Each number is 128 + 24 x the weight over the matrix's rms, rounded and kept within 0 to 255. Layers, rows and columns count from 0. Numbers have three digits each.

# gate: layer 4 MLP gate, 2048x768, rms 0.0638, rows 369-414, columns 96-191
# up: layer 4 MLP up, 2048x768, rms 0.0651, rows 369-414, columns 96-191
# down: layer 4 MLP down (transposed), 2048x768, rms 0.0626, rows 369-414, columns 96-191
gate369:131178132096129123127121133136148172164116106151083110075131080108083178119149147144163148102112089109086143089114103120136136127095131127139137179159116128155104171121142118137093121145135157139124175103097126157175156185111090120133117121155138112093099137120158119112150137125155149133
up369:109093170151105136163160094213128105129124135121125106186127122149144135141124140090113150143140141124128108115133104149137098121143154122148112105098118113125121153139174149116102137080075125137142184137190117171148094162127161119200122097169094150068131134137102135121131180128163107126
down369:158151119082099136126122159110127151136118136144116098125109148102157121167142119139159152144107099142085139130128125175117162078102196132153160116159108046127149143144180144169143100137162143110096173111104094114175130124121136138147116098121124136109128088138132168127121125132129164130
gate370:104150123134109145147123085128165112145120116130157133130162150090121142131118155165133127076127143139098169121113114175130178081145119117095132143107107111082106124124162102126119160123124134124123166097099190151149146139134117132111137080101150153137146128183122191136120134092078137139
up370:144112117098101158109139163150100124141144117129121139137127126142102119183173151143135111112120103104132084076128165131133125205087111138148075191119100130147134150148123125135101102183145079093107136104128096089095070170142133157129157173117102177155127098103120119096114141117115129096
down370:123094114116126137129110128146132138128141137172155124122093119138139120112130135071124148129092159102134128160132136135155085132101149179134167118143118082136141089144135118181152139149117145120144149148116087153106188151091117129111094153130123139121118147163106132160184139128098109104
gate371:139129136108138159116144090152093063054156124120122142120112129147100105138118125125122113117127120138117150152121153116105106136143125109081129123122064143104170120119135151136146170129136120097144140073138153133148099096140148132121185122145179080128172132142137089171101125118143139151
up371:109137142117134111137135127138123139156105129111173130150137109154122122128150119118152118135135144099155176092127097146176130100116143110154130137113151120114134131120157137178119083133112082161126049132168099142098196131142123165118130122152071160124122103125147159122128151126130107107
down371:112143155117091104144117147158129108161131122121084135146117151138147115118129107131154167119105164133114132092092133132124120115141154113111132109147149130150183144114142107138132134132138128124121107099127101097145184137179162145135102127103140121140148114113150085105166142157100125135
gate372:107141158126145119136155103112148148108154129125139122101136130140180161100140122126130179089117094160123091156152111129154150130196112131138131131114126143157155107139105161131147145115130104116142146121130144114141135109137157165159110138146133073088118141124150131122094122164139150127
up372:136140079120156168131115188134145137102124124119136140115123146129093088150111101141129186137081179175150136097137137106093100148133136164110157109136153105086183124144114089115124151120148164123116056100150111139137135177135108079170143144088150149137133124149104117164130149095105127107
down372:125152105130136162102156080103160116078156116071154145129128120149104107134083131105080123137122099070091120119152130131124183101134122127138139099148164111160140122154176119130135131124136114106112095122136129148101144169114161131118113130113150149091104135133132174121134175110088177103
gate373:157161119136170128160099077154108080142149116123133151132128126107132122096094134111110154132133130133122099145107128126106174131153149152102148143132119136118111114099134125090129152112101122100098130112114152127116116139178144123123139094104135154153127135118108129154128093134123120084
up373:130158116124107102143116128106138110153114133115148143127124171133131162090098106124133131128103128142101092127114123098139135147186168112102153123126137079109099148109137102130146172068081106097104112120141119107090116166151110142106128104123112150145129133132118187117114123131117099130
down373:129109162125136126160101145118101093135106124170153133130080131069102095088101133101142123132160132133180163133151112119152095111169149151095129123118131121113108133112138121138123191110148159122146149107121153113139113086135157101114094091144138130130134117147131128136153138095111115134
gate374:107120144111182157155125110140149130108141116145097096128087150105170126097132163117138144140126127088113097066088119120150112151152097113105126135111124184131135125140150094142135159145082091155136152110123160161120125157131152117126161161119078099149144178136178173134107141124096138116
up374:156117106145109077100132150103093152134129142114166160103148104175093147129126125140141102126121130182149145171134135150099158117090144169140119099138134072189139145128106181098153111135155138092115115135100103086119120134121099149138143132117160133097103096122091128113116098144162120147
down374:088124166140123113138139124145205137129142117179165101139147139140114141114127150112091159119102118134127130113100127121074121110172157129132122131138133074151150133150162113116152135087115107152107114072170120140151151162156136141096141142143115156159131148077171132136134124139108120139
gate375:116141158102127147114109098117125100133176122128114127126114160158129138148113164121180152097155156111121110116138151152162133135108119119150123129153141076150130137162115131120134147119105102133132116124124111125139137143126157134167103105114127090145129146125175154117154094130127152113
up375:120128110144119099121121138108102155126083121138119154101110107116111131148133143135074114119101093168107165147115087114134145114125132120116154132124115106138098111104135110134111122138139152157128138156133143094122151151148081124073126138159172151106121137146114099092111149125095119105
down375:147118130156173129124117107092158141186111129143131156077136111114107119093183153084138118140126131119126131101064119133146116131108121100094141122085122078163171133124155141143141100129163125128123163123140145159082077098129147114074139095105127157142105123159176152121155127128142125162
gate376:169122100130156154167147109107124143135119109125064134120133102111159158132171167129130164114134149153158145111122134073094138157142118127116126132136156107085066131121114110149094137130183118147124128079138108162139085114130136109122115194150128101121090138122116125096138121140164087129
up376:104134163087117144116111131156118092118130130170137147152161157114078123105127109087145143126132164134117111140138111147147123141144114150096138129125094142170173118135098156123157134088131110108123125145166173122142172128115114133092100083082169116120160101147119106090146133100097149124
down376:144117149131143148129110162143116104234108121131124146125153172142096196145105130111134121150119139114128135126127199165132136107173118122153122130122092138130148102112156153122146135137136131169101098124113119151109128110090134179164087110116095147118157117103126129121136120087095113168
gate377:124129170130118117118104137122132145116116132110122127125161150116118099146178116125132162099139146142064134125120131130131176119140124165123131103108140144158126121129156085138129114080146136138105164154128131130128138154115173150155138137171127116139114090117136144095149136166161146183
up377:104112137111135106115109156150158149116114173134109122102113136171138105177191116141108102111140121111122131136100088119182125124119133111118120096142146157114105118148134145128119109131149134122094141123128165147130134114108106078153109123146119141156104115130164153126097088103142122104
down377:160149147169120108139151130129122117162083097100140115174164141186119137110171103147124144082093150148118124119141091200103103124104159145173126134124157138130173120146087106141133118081150140117143123134137132126153118130148177117117152147123122087165080121141123140120126127077121051146
gate378:112124108158074121123119111120107142143164109124159115192168110150152122137131138119099090122113138150112107125114137170130136204134117134141107145128080117134165129136133118124127133098146131114154140127123119135098125119095155139078144153134124129158129130156195111109113134170155118153
up378:128117092194111118124181115136140139135119134111117169135158134123081108112182154124117107116108168136128116141152099111090123135101125097128109166132118134103094126124120118153166082136139106117145119142148117177102111156100132117110110136120102171122134141142146114127130131130159117120
down378:123128117174144144136073143106130104165125113148112136130096147128137117139111127142146115147151187125120149103116126128141127147191097150157118068132114124127121140113108127113110180146194107134113188170098104137126124129149166125080126090119125122164122153149123124173104145126116161140
gate379:122156119149094175131146124121096131149139153145086143129125146147101123141132164150155160101150104119080132132143145154105144101129110096136123102122178083124141106142124136144134150144159096094099174127117147164160112110159145166156149079128137102084146084120115089158132131170137123112
up379:088076124063126154153108158111163096131123126119112116124133153125068171129111147116095129106082161140106129141151148111195189143111139141128137124100139117119120111121138125141143105143116121117075089097149135141120096138087129092111124120130133156098138114115112149122129129144149147120
down379:120131149132155123110141126186184066139137138123144100121112116124131124151153107158150167143174125135140148146145145109149139151117137154152148084150118140138137130111076100154091103119135139113171114109138143121076123137099139127117130131113133145125142137210137123096135126129143096113
gate380:138175143174126141159119103132082123128140119073104122096131163162120159148147151144110109143132136117126135171183122117125123099148133075119104144122122082168137082142115147133146077121206096131148101101143115159164124138158140158135107143131140178104126140150083113116126138106152109136
up380:114074117123168112139102141133157115138123120149174079128151144109100107151124147125189107122140126143094132088122117132088142125078125167138182119081157144111115151140111089117089167145111142114072119133106159078133135121156091130148120115121137046139137123134122119130129112155138183129
down380:163105141102113152131118118131153208099112144152147088146127156159115146123153136143140119103160129134175069129113127133090115143083115171091129126157121186167135155112136098165121142142136153151098090141164165132092119084126178107136155124108106089141157123151169130115146112145125113171
gate381:152071161144126183098146137186124140141169125105135142174114113125126155134145110082153153101124125135151139196159124089106100130116091096146087169120114113136058144140165131117119169144098084126139155152162127128134153133135111127128161144120150113161139119133099127166136155077148107120
up381:081109107128146161138120106118127131105111145141139084105094121092107093107109160129114141123122122086075131135165117107108094137087121139162147126123134143160137151157141137077130158196116099089112143113140140150149145082097152091128147151125157093112119163170131141148135123100078107096
down381:132153146130076120109109107135102149170154131128076115158145128122120087102123152133138102122107149124111144143098154096137151186101117112129129140166143177105111154128153165166103106133097120136113142143107126100148159114141147163138146128107111092096114105156140102100142116107067119126
gate382:137123137143107137132132109136113149117115108088119154142121117069148126131138147116104173137118112167147126085106139125088118138121116139114118106159117133136123130112108113173087167175068119137144110123165107111187131112159131126130106113134160148133110073126100164152195109127113112138
up382:122165081116167131141121181113135114116144112098126120197155183095156112105161108131126061162131139124097113124148143149124111122104135130123156191111121145113117140158151147099147142143124133129120107134151114129127126109133144129163126103079099073116122152122182114121111094126127157120
down382:138167131125145095164137118126108073163148168162135108115084125128098060117179126108126112117128130129094170193137170112133117182106178131159107094104129137130111117147116098132129115135128185123147154132098119134144132139140115175153123130128146062099133167145160100107131145146116110136
gate383:167142113185153119106138088148158133145157131104141122146113133177166124128143087100147120140119145134112089123118134100133167149136124092161162133110145156151144099141138092149113124096164132104082112137106114143126117172075145080114134128126131131095125161128117095134091095145157148169
up383:127138084124149105115115124151121099110147133111125128158138143102123141111105069107139107137117092116123091153109089093147108118150164174103159146156158163153147110110102122144140094127108138126156124099080099114164141133126142073102160119117171137147142168109142127129160116144080129155
down383:118099134144109150054107129145168117102115106118159132134145136137091144107120138141127151142106107151141094141153185104136141129178120115144132121148093143103165133130097147140193129100143157108139052135107137125127148122129110099144193131102124140100106150148174128168097139128149093121
gate384:100163116119143133180146134126112173124121094152119116122134146136114127123137142144138133108122138140155149105129150151124137142122128156123108144149140124119112124112159115135123144159100105125138126115191114139101147166142122165094143156127126148072112115128103126093119121173158112121
up384:109137133146129124149143135142127141106148133111102086077129089144106096106108130118113144139093142138142105142108105119173115113096163111127145178127138077143143171131135139113137142136149143109132130130116137155176138120168134125131102097119093090097131106177157131093124129091104105136
down384:128124102120117134156149073129133132119144131133120144143141113132148157123144142121155135148130124123170127136145116138153092117103137139131135149158080172164117167148122150152104131133118140166145115161109156137113100133097133096151104137092147126113143139147084117139118128071111155137
gate385:143128179112138177152154171136107129128129138120140124142165148177209137077116117117098140153124163104177149166128119133128105098123124132131121175148125143172140139097058146139135123148162153117123126096114151140142145108174126183109155089173142061134122128117168138105120131131137139127
up385:090149113180108122112118098138112138096121112138127148124092071097128112155135111134164067143146122136125139066115135108095132128134143128137150087094097116125151138143143132117092138137123110134124124117160085150137158126081099111130110133091106152136137095115131142143149091133062135120
down385:129131142127142070147130158117098143095113136124120142092122150090122086128143085082146143145092145143133134103101134138144151125130101158114122184142115097141107128120131093142106073163104143117107109146143101150192095161126074124120118097135103128074168160128120165156100162138107127099
gate386:127115121120130142153136155183094160183138117136101134141142114115148103138136111136100140087160112131095114165133147120092106189122097115141135071104095164128109133107118147143125145159132164077141105187103128124147190104166119151144109109169125097112086122141150160115158177102131116138
up386:150113126116112135169086110137107089161141117152113139062126096144142134140118098126112158133177152091115120138136124118125102143125152167110143148136137109090073107159092150102114143156140142135136128135145158125108176123166160120139166124146132117128122127138132101125106123079150106111
down386:146122105161143159123137161174100125164079085151116121159130132111119117179130149183133179141115156110125133146118105130146102088124117178109136110129124151121161152132104123129125104114085140143128099177101103097127154129125145175143118119127104103134128094155154113114171093149144176125
gate387:145133098119120156124170132141104138131145139132116079159120137113153159147106083118122159097147106145143144132106096076114144177128144151164186109123115141124134139137098098065136127108146099107157144134138136089147110093146146114160097166118071108105173113123149111132160102158093128150
up387:083077089085134094117125114121099157100142132113118170135105133148083121141119103133085168114139120092120131109112150135130105131132114135100088126089122148075095114127096104188196103124096124083170107155148117149123159130155135139118141148110116132099122120096122154147117127102120181158
down387:089128133133143163110163131098136158142078101148150132136105130124158122125131109082172138119097142139150135103136131099118148135129136098090150142088161157139117104204169166110158136098155104118105162116133117157145124134133085095076127159116140113084108138119157181134132139106140107138
gate388:155107139089166129091136094162126186102139149138153124140151119139159092104091150132106124107111132148082126088103137114149139120126164125121125106135145119108116125128095139119114149112101106122104144125146105129155157133114111130120122151141107167172142119109098161095064161117088129149
up388:131101112115084151078122118142104127142123117073110173155127162188109141125131113117165142121110119123116120112128151089129118144155124125118111077126155116118112114122063173087132101153117127102029096174161134126136110165180126134138134155072107165069143143133109189131111142123138090145
down388:149111112074128137111128150162157147136119131148130091138123108101122139155161090132154152112095161162101141131134120104103117113120091094149131120100134120142123124150122142125151122136102129138170154118132151131132152147108114135119139168099158112115084140125126113145127113113129120141
gate389:122137143154131094104146120129143135132133155140151145076094097164130170123161106115132137117097118138094110134115110130132102118132107112123082144157159121145166132093107116109103134114154174074141146123139120120124145123162139157135088109121109064117117150126123107142129156130161145154
up389:127122121162113107080138158112124128153125179125146122072109109121116190125134143134155177150116143148119144127136142169164113146142110145161110133134139109121168132151093107134116128147153160128146127127156124128139115099156136124123124164144104092146108134153111120114150140122154116115
down389:098127124188125146129088073096082105162166170167149126122119119159118130114134131147157133129121134154119124118137102157083127123151131094131120149135116125064115112108126170113149105158111154143119099109086122133133093118091114138138069154122110136133119104160096177107116123112155137105
gate390:118155179115140148106111136149100165115105140100087130122105111149154147130127123160119148111139122100117115126125091135149116124148141117122079124124140165141131087147123137149159149159084121146100140137161128109107124110115158120142120050079114080124102123141119097143099150159133105118
up390:160108091189116122123133142149180101132178107124155092091141123137106134127141123160115112144106153143152076104122140124117121135104119088111164106097168132092112147132144102124100125125112139119126131104116140123130157189142115106102141178182167117132168121145108138162106090075072153117
down390:094107117114096132142115116143131115168144145110123145125097091144114131154129123130103125087123149125087113157129113105110134127133127133139148153121157087151170128111148134101139149133136147133136098073115127131106143167107192090113066136136160088097136158137169132147160144109137149110
gate391:125160138176100164111130185123117096146118145113108135145144165156132145145118080169108108173127159113096146111110096137100106121153069128122144106114147125139112105129125135152168123177149140141102148136143125115147103108105168147119121167103146126102095131133103152130134150135135113152
up391:123138130098107117122123138153148137127145122156168106177156091147171131105132102112139152058162153111144127088110129152115114116126098107132118081108115160128134124148105141168105118101135127107110124094139112103138119130084115119115120109103121137087102150140145131122091129196131106113
down391:176143138110149125135138099156082141108146173148105114116143094126070122082115116106132126095127168135135103159137143153130127129121147153097131114128142158136140099136143152088119147147146127114126106133171136182160126151137148122137148164133130172123120128104102083180089163139107089092
gate392:175140152142129157116130113175165092117101113104158132075103115108114122147118104133121131083126129136121123101112135124120141116124144136115113131133121138174086135121154115117124106132160146118129126119095126151123166119127165129163167122139071105086113151104125122119149109150124095100
up392:101146143141147124100111129106103121152135152155107133145094120145098145134142184131129121086134122155103093144103119145164168148127102106089113097110103135132098168142099141072130103137099151115137160100132107101122138113114107146144112158106172156183122177093163094137124119113146085140
down392:139138107123114130087135097098148086165162154117096120122166157121096100106142163172151130115128167114126143130141092118149118157173182144162143137156096083132131137142130112101128126110118185138128146130150084128144156092154135123106129098142122146152117134099130114168105120136186116088
gate393:103144109136149122141164147147120115118154131121143076119102155126085167159157057118125106138134120132181101088112138157145108133207103115133148108163125154155138101125114176106142138146127123113096138151153111107116127101135135099146124137119151111112120146127146160106114093102125147139
up393:125135118111126110144165121044115116135103145103091104115142143104117134146135111081106151090116127173141170122133144145094150106172120140143125076109139139154113113097127149109135120093107118098111160087164141111180135131135132073146173149108115125066124132101198156134118146082124132117
down393:078080162150104098113122201123072173172123143119177105116112120152120149119131088097152117095096114178113129135114153130164104139118151136109161144184107168132124128104138142130143124144123149109122129136106102116124118106114150165170097131130106093131158121112161120117134126137127118107
gate394:125121095092114154170097154109111081135098119085127166118147117135081112145139160160148159124146128082136147123163167075142155104147117150142099140139149133105131154154117167140142108105118123123180168130150124141160156101139105146088176118142125126097161168125170135119162126124129140163
up394:121094117164142118127135158151160156110119128120138109118136159116109058119155135105133134108111124131152117128104138145072095116127142133129120113096120104130128075126109145108130165114119138126088104122133109120124115105177138117105112124108101152141124125114110128121121133157135163130
down394:133158108108115129125188119176125105159132127126120132122134087135114115130131111119109163127135105188119107087103133111105112138115154135149154147119121158154132128163093169108107118145101135146124128122134121148155101125115203082133146140140103138105098157142177118093141131156150150097
gate395:115159151144120127130127122124144112123181156162119136151103136126126161118133167107122126105140140153134124139161115140118155129130098090144105127106124115172111134118101114113144093148138135096181128131130086127137141116121144149130125132124134104128102137112131145147120158136127084173
up395:100161177110156129128134106126124131101147162151137123127107121122120146127106164116124090114137145147108163084127146150095114113125159165139141141157155105132100115153155127127151110174156128100148166137125146122154144145122148103131157139142121134159094139123077103141126127146094133131
down395:119125137141122143149128168135111132110121151157105122104134127118109133172115124122138155133134111151083135155139089148070164066137130134144145111147135122082119143117124159136111112131141144139121156155119118116137135098087123111140099143120136156120127112100120138122130132152115099126
gate396:135102162121147143116119127129131147166122105132105112116088114116121145112155150140100144133110092130128131118115115120168161113161116145136111164137124142195089130157122136103140132080128147057115123143108127173151079143128128109137147144108155147102119127099158120106128119135118125062
up396:116114134122159101108125149135147125130103123104119147085088117141108101118176129096100137182105099109108147130103090194083108139120150160134114156145090158141104106175099136078164116080112123097125080135120149100155089145129136117139116115115166155152127141112128119109141098124132105104
down396:145099158102111088157112102113138150111091104100092116096094101182158136101109120127117125120097120109125142145142113165160177131165153141121119146158166102139099110127133129168129127124082147137146117096143099128142127107146136103135129123147126150128127122139111136127112141101106116070
gate397:135128121138126179127113117123119143137145157152105133133143119097156123133156109151167125113127118055138121140113132135107123197089108185129148144095100148142116121135104112124121124104079132140154092144155138144137146115123136158153156152102090159122145150125122116127133150109136147143
up397:130133113136121184104129123125092128155150136149095140135128111104153123130152125137169136138123126082134132155131123137115123171088110160129132148087116149147119127127117115128127146114085129134147097152163133129132136112130146145138155138112097164117123148128112098135144140122145150129
down397:101137157126140112126144134128150145122110096140143153129162106098123146187085100142095128150158149137089108148114148122146135099155085094171129103110149135165127157088107089110168101130130149106116123164098143109121149124140121124139129130133117145134174156110141054139139114090140132143
gate398:140175129152143133146110131156170119117090107106122161163124122109107106167139111111160082125122135103080121172096138133060128162145170141132160120118112164110132137110150125144148121093181153078137114141119098108166115113181135154156130125143131206130153082119097151143136132133161137151
up398:131093129156137155152111156151122123147160153142112142137134133143141136104112135140140155165102094094101146143096139131157135147132109156150118126129123135133127146137082098113118116116147070146121106155107101146126138155146137141109112128081102151143130160161123145137148145150101109105
down398:086129116157134101108170131121100144127095136135148204149136117112112123108061089100132076113109106126137111149136162135118150041111137154121133136099146124141117105122131131104126088138168080095138104141114102107125117136139134126104131116154139171061154117136098023164103101118134092112
gate399:111111127137094157138177111184127164091135119111138159115161116156122124117132117118122148116138119127119124121084110123155133110092115135110091128120088131139143121147139093118124116124174164123135146086118100119144148108130144141133129121132163119123102107158144130103148136117140176091
up399:123124128135124101124120164088147084135149111160126126105085138093112116123121128143135117121106120133114119118167109144105131141172158112144143125135138118130084138096126154139136112130095087137072111142171141128145084148122100101141136113138114104129125166090140125139093110118117099183
down399:117136119132135132153118063140143087125121112092104125078169120133125147101113123119121101123117090138141141140146127115120127137161086111104140166118106148165157156128103143130137092139161147156114069141101127161116119121148127114110132190107157125132165126104116136126117138115146110162
gate400:135137167111096097144180132117174155113132123115096120071119154150138155130113124137113157086134153101147146110122082106151107116126184144135125153139104118149131141126155136118124094113105100134142103104120126130156139158102148138157144136158136117160137141064141140136126119118106146150
up400:138133122157133150106130109119120112091137117103092120117136150121132130133142147114128091104093144119121141117099105127098098127082084191145066110130171124152111154143125088112133086130102118130116146106172113139134136092150163155108146122101057118063173153130126156134151168087149110144
down400:055118175147091104161135156089154099148134110122125115101113120143144116158103148103109173140107155137125137160144152138120142117065137124131123137137139083157145156097085079141119119145119065135142132139107131089118154177149138124125152123116102129129109127139150109159120144112140127164
gate401:146161128114161078165110153126100191153135158102143102115157139106089131135130118129105099124143118182119123107124104126105110126137125099114143129158160151121140138136122142121119145137100086133106146136151113105123106114106089125116122152143131137112130119115144136155141103123133141121
up401:172096113109171143148150120126081152149100088111139127165109126089135109129121082167121147107167110093147165115183138149077119121113178104115127130143070170123078151159106124155163132136119163150115136158115116154126154106140115133173115076161122153120093121136120112148136134095132157152
down401:138083141128127141136103186099100131131145137110125137110098118125106157113091125128111121111149158184135121122093111097117086114096126116119100117125108123144109118130143145164103127125179158137139145109142117092097131132088128120088089142121102130110144127151094104127110119106157162144
gate402:142120142118151144120098123114111161131134148113105099152111092141113144107178159129136143135095043131087118175118117124116102113156082144185135143124102151168100171140159114124121141150111162125141147144104117164126090101117127170109115092138121125139138176134124189115121154131120098100
up402:151101094148108140143155141127134166110121173170126125096107149145136132108118101119136160115115140153144160143115162119179119114128126103134080112125136085151097138134142109163119119144089115142109144153110117122123076102120151142141132129173113121121121154142082155109143137160158139182
down402:157123139161105136115144176120102141137128122179129136160120123090145119159145113101123154144099117160136184108171167080121120135151117117174163100125109153115085124115121119141108160123126107152146128162129162167096134085121136102114139108091112106134122108128146145129158129099133105132
gate403:152134099169120114171135090120087149127170131138125124161092110132126140153185098130134160142123101158125095164184110113136132126130136151153153123149133125108119128099172166145084148120156141143193206107127135093126081132175148075130083116149158137079129140108119118112170123134138124115
up403:156127154144058153122113128115134148148097097112196124173121167105119146150151074101130129137107125126134115151104108127133194167142139131100109131091097124130107137120118118089121109121092099160143133127108089119090103115099163076134134106102128112115142108153086138101161127099150127135
down403:160151133106142153123142099084100134106156153102111130165131134125126086112085177129125139136119096134079118135119141100114147146132115132120115141126108148137120172075167126125132110162147120133140161104171166141141130118120164152110132111124128095101153149142116097086123098136114081105
gate404:163145139123119160110131151090120163127139140131098159159119090156112089086161095125075115149091159161133111166088153144120124110141114118127103140140113120126174093152114127126130124156109123144128120090127150151160117125133143110104086145123110170139161138135103150130145136149150138155
up404:186131118108089140108110162127145181142128156122121141140151103122113099132153166140096128136120201135107106129131143086086161116109083134101143184135115120154126114111163143096145153120124094116134135113107118120158182130089147147141116149136121137144149166088124136125161161148108122131
down404:124104138100168146132063138114103121145124175101123158140090153150127149079113100173166143094147145151091166116130141172094114100110092146123157156139129133110144144112129154106150144140133138091176117168155109103141126138117144154089123133076106102091157165163153152107142108130108100157
gate405:122141139130110160122150156141173144142157120143099119092224143156096098129115101152118144091134137128144146124098123128090164222107156106127145126143113129163136136157155132133106120124142088162118109120147135067096120167156144141152158147095141142139113105152130133180109153108163108148
up405:127139186101069127057151139141123188114098144114119135134124124157140143127116144134134139094120129169131090113110088143086126134110125156102129098190122169085144145123078125111144128166163144158093132124141102107137087151139166156115153139094151144178077096088138148142139131135168130103
down405:098157135159161134160092147133103090113127101124132136134113114109150112165088111115127123167115112123128149106081109101150129123108163166135120095138138173115104111120143110128123136126157192136137114134091131148135132142160173186142149150129150077110096104141129152146076140121106112117
gate406:104133173149108108136094126133095132145120126139085135093160192097152130115120118128120146147124144103111185110094100127098142135147141168098147143137121139112160115124147146167132102136139117132127155162134152124168145090100138109124102147117156147106121081136083109123101138174117134128
up406:122125123120163128106097087147091128137110155129100152124124183132105129087099136097130145096085132175138107148096192151113083127126111126078120137126122152122152135147094134154168120106124131121153136129158163123147157135123122083142144125119139148122120114140115081138143120171114105111
down406:108152148118086176160115112123134169101129132085132107137158107130147132098142119152108136125108128120132115130155106135152104148103113125104139144141137146072123099145111118140112122104148161115153122142113173094129114173063096143107133067088155124141154161088159137136118098141132116148
gate407:161164151103151127174121162131113128111133101088133107131159129114119151127156148105118127130144112112118108137096185152150120165112134137150159129131152137122157143118114123113153173108141096150159152114139129131160141118093130160151156118137133138131082102083152109112151166096081123100
up407:113131112094106168129130132096118144137112154152114201172177116086166144095130082136155126141121112112106095157135108121113104124140092135103129117152088158119109143162184126142079145127126139161084135126081129147151139154096110109132119134083110139117127150131146121155117128135157137119
down407:141158166103130147107150124144132100177166154109134106132135152082099115164132145150134114157093099149122103073091126119149109114115158099113121150102135129103104120140135100120111154117107111121093087124060151138128157161114134111174106135153062136117115136118179128114157100155118084179
gate408:162075134112139104142067061074129128172116088181127104116152093098153162142132138111096145112105101125161137122117132112107144150075146093112149095145166146104099098159128113159151126122150139156118170098144081195161120114112134143114108114142155126146125160123145072143179121121094136107
up408:118133129120145097138158111128110131136127145132165118125129116103126141112131147130109103102117132084144137127131116138120113145160187145143133082110126157118128124142133118144057118108162145135144186129151091118130120151096124177132097155140154131141138118059139085137135102120162065131
down408:144121139155122144153116106119145133141105121144142157177123104096137122070150132099179128126128126122140131159099119149137103111094118144146123188112110167162110113167112123155128162133174115150120118123110133141092156145118146046124085143137167131146136165151142102113168113129116048129
gate409:151092159153172146119152127153106154116096137132120101102180133129120086135098136151131176129104125100117159108141139103138120161130141128157100123090123118092106123141150115121116129146109110089144114102124108175143128121112130137162172168119124124108129165112163133126136079126119174098
up409:118163117117116076118137123140139120175117139133150122158125130128142125141149179164140113138145110113144170148149121143153096142134116102116084125136091102135147129074117155133144114106155157145081105104141138110121125171121137133120104090136109141147108067149122134161123097135177174141
down409:144142132131150108111113101134104123131109127110123144099124142115105156129144116138136129124142134124121140147138127174095139149133139092137148077115151141121148124150186114105144152080105086149148128131128176152131147106127105150104111118134151138091140123128133147062123128092114094129
gate410:135139127130063111131154137162107148133142107138149136110131151172124131088130106117169094125102150060177126155117180126123150125135145119136123111119164131133108082083161136155134127131138138161126134171139111114175140103134124140117124165078101161096134158088137116154103162120141080126
up410:168119102112111132130091124119115106124136150191099072100113117093139117123112141118140154094141090135125096113121119146131128164126152109131074120145114163092129101137121127113062138130137136088136124109110147090118199134136158090131153067119076105136146106133171194122088102165135129150
down410:124153111112110088107133126133130092122068103116118125108144097144124157173167169144106120143145095107131100090144118139136172113128109164108155143114127128107127145130125093109137141117116126089111107104144137167169109121158138114135137132076138118109120129146133131122147150127136108115
gate411:131119136106120079164151127168082140086143176154078170116151145179183143080118117154144125093157168113133135138154142116076113113149096130118154101133127173119131114091137092123142111157144117150074096071094101177163168083184148077159185107112151156120091090133111161149127106123084096136
up411:106182082141131093124148117143131137102152117162134157133096115149105191128125159151158118087115102140083093147154132151101109196125126148107132158131137128141119153118144130115134115149188101153117088047123116141145115104123084090142145116142110164142123129127123156109112126166107118156
down411:121145118102166111140166099136102152086064083097110147147089129108128103099090152175122094130125086157088144112149145102085077149128147139120130142180149173146112119111135151169092120161149142128144125086116091081133100180101131132161113113144089120145154131147135120101163121131131119120
gate412:122109154127152132174122165119115119146117101118096162147100118127118135132125154146158117098108127107141099138116188111158070128115106113174128148114178135148152175116090124121122128158089097125144171122104139139169140103121140161113161152150087118136138125069113171114106192104136118106
up412:141104106149075119105100066149125130093147165141175112096167119101123145149137117095113077100138115200111153135116097134099132118139159178079104117155073155082124051118119116116153124081157166138136108144149099137094125143132111056148087053128137130115102085146131112141182139108101132091
down412:138135164110064118161148118121137111116151122135135148103113148093136106106136134080129128100166114095083135088142132143114091140149120126041124132153130124137093104139143115151107113132175122127125119128137128134132163140164172146093099103126123134131136156134141092139143148114124195132
gate413:141084123133103138120176118099092153118143107073122119145108115135117142138131175128154097115135111096140166137130113107116187122141139113142149111155130125154117114097086086121160105134113132178116219079129103104182115099144178128098155108135119108071101136131149135166162140157118133131
up413:136093139152162112105105104144131118151119108120133094132100146122125130147147162153116175109123160164120129127116124188142122078109124120121144145172142115133109124132133092114103153142114140116156112139125105132117113124164142146125150119088166117084130153097140107157120129145137103146
down413:145097114031107130117096152138151117127133134110089134115069105092135089144100136186117183099151071132104123104173123113123142120114160160105115129101121107147136137105158129089151142138107085137149105109105104101111077170122173082104176092094155076122123150107158103151168109164123127104
gate414:123161154183081125139127142159126110127132142140154075164110097075113107100116129062126123149156110116128120148137146108107170114076145143147142105124152110160149167065077148170123110070128105153147159111146126131077075127128117142146106128117133087119120140126155159124132096126163137170
up414:129179178173118138146140166117111093136124134179123140128127158110136130122142084144125150131160113111106149141109140147111200155099104139175108133105114099125141135114076124155170131126122140139133148098126134102107084115130102121145118132110119133143127123096160128125142123138151166132
down414:164131134141105128125127127142163160141138118156137128144128164137135135140138120136128187130115137144111112108180124129133149122075112084120114151060147108142116149144099149152122122105147165162106147090140132129135144122105112143127137142120121177133132134124124114145114106108139119131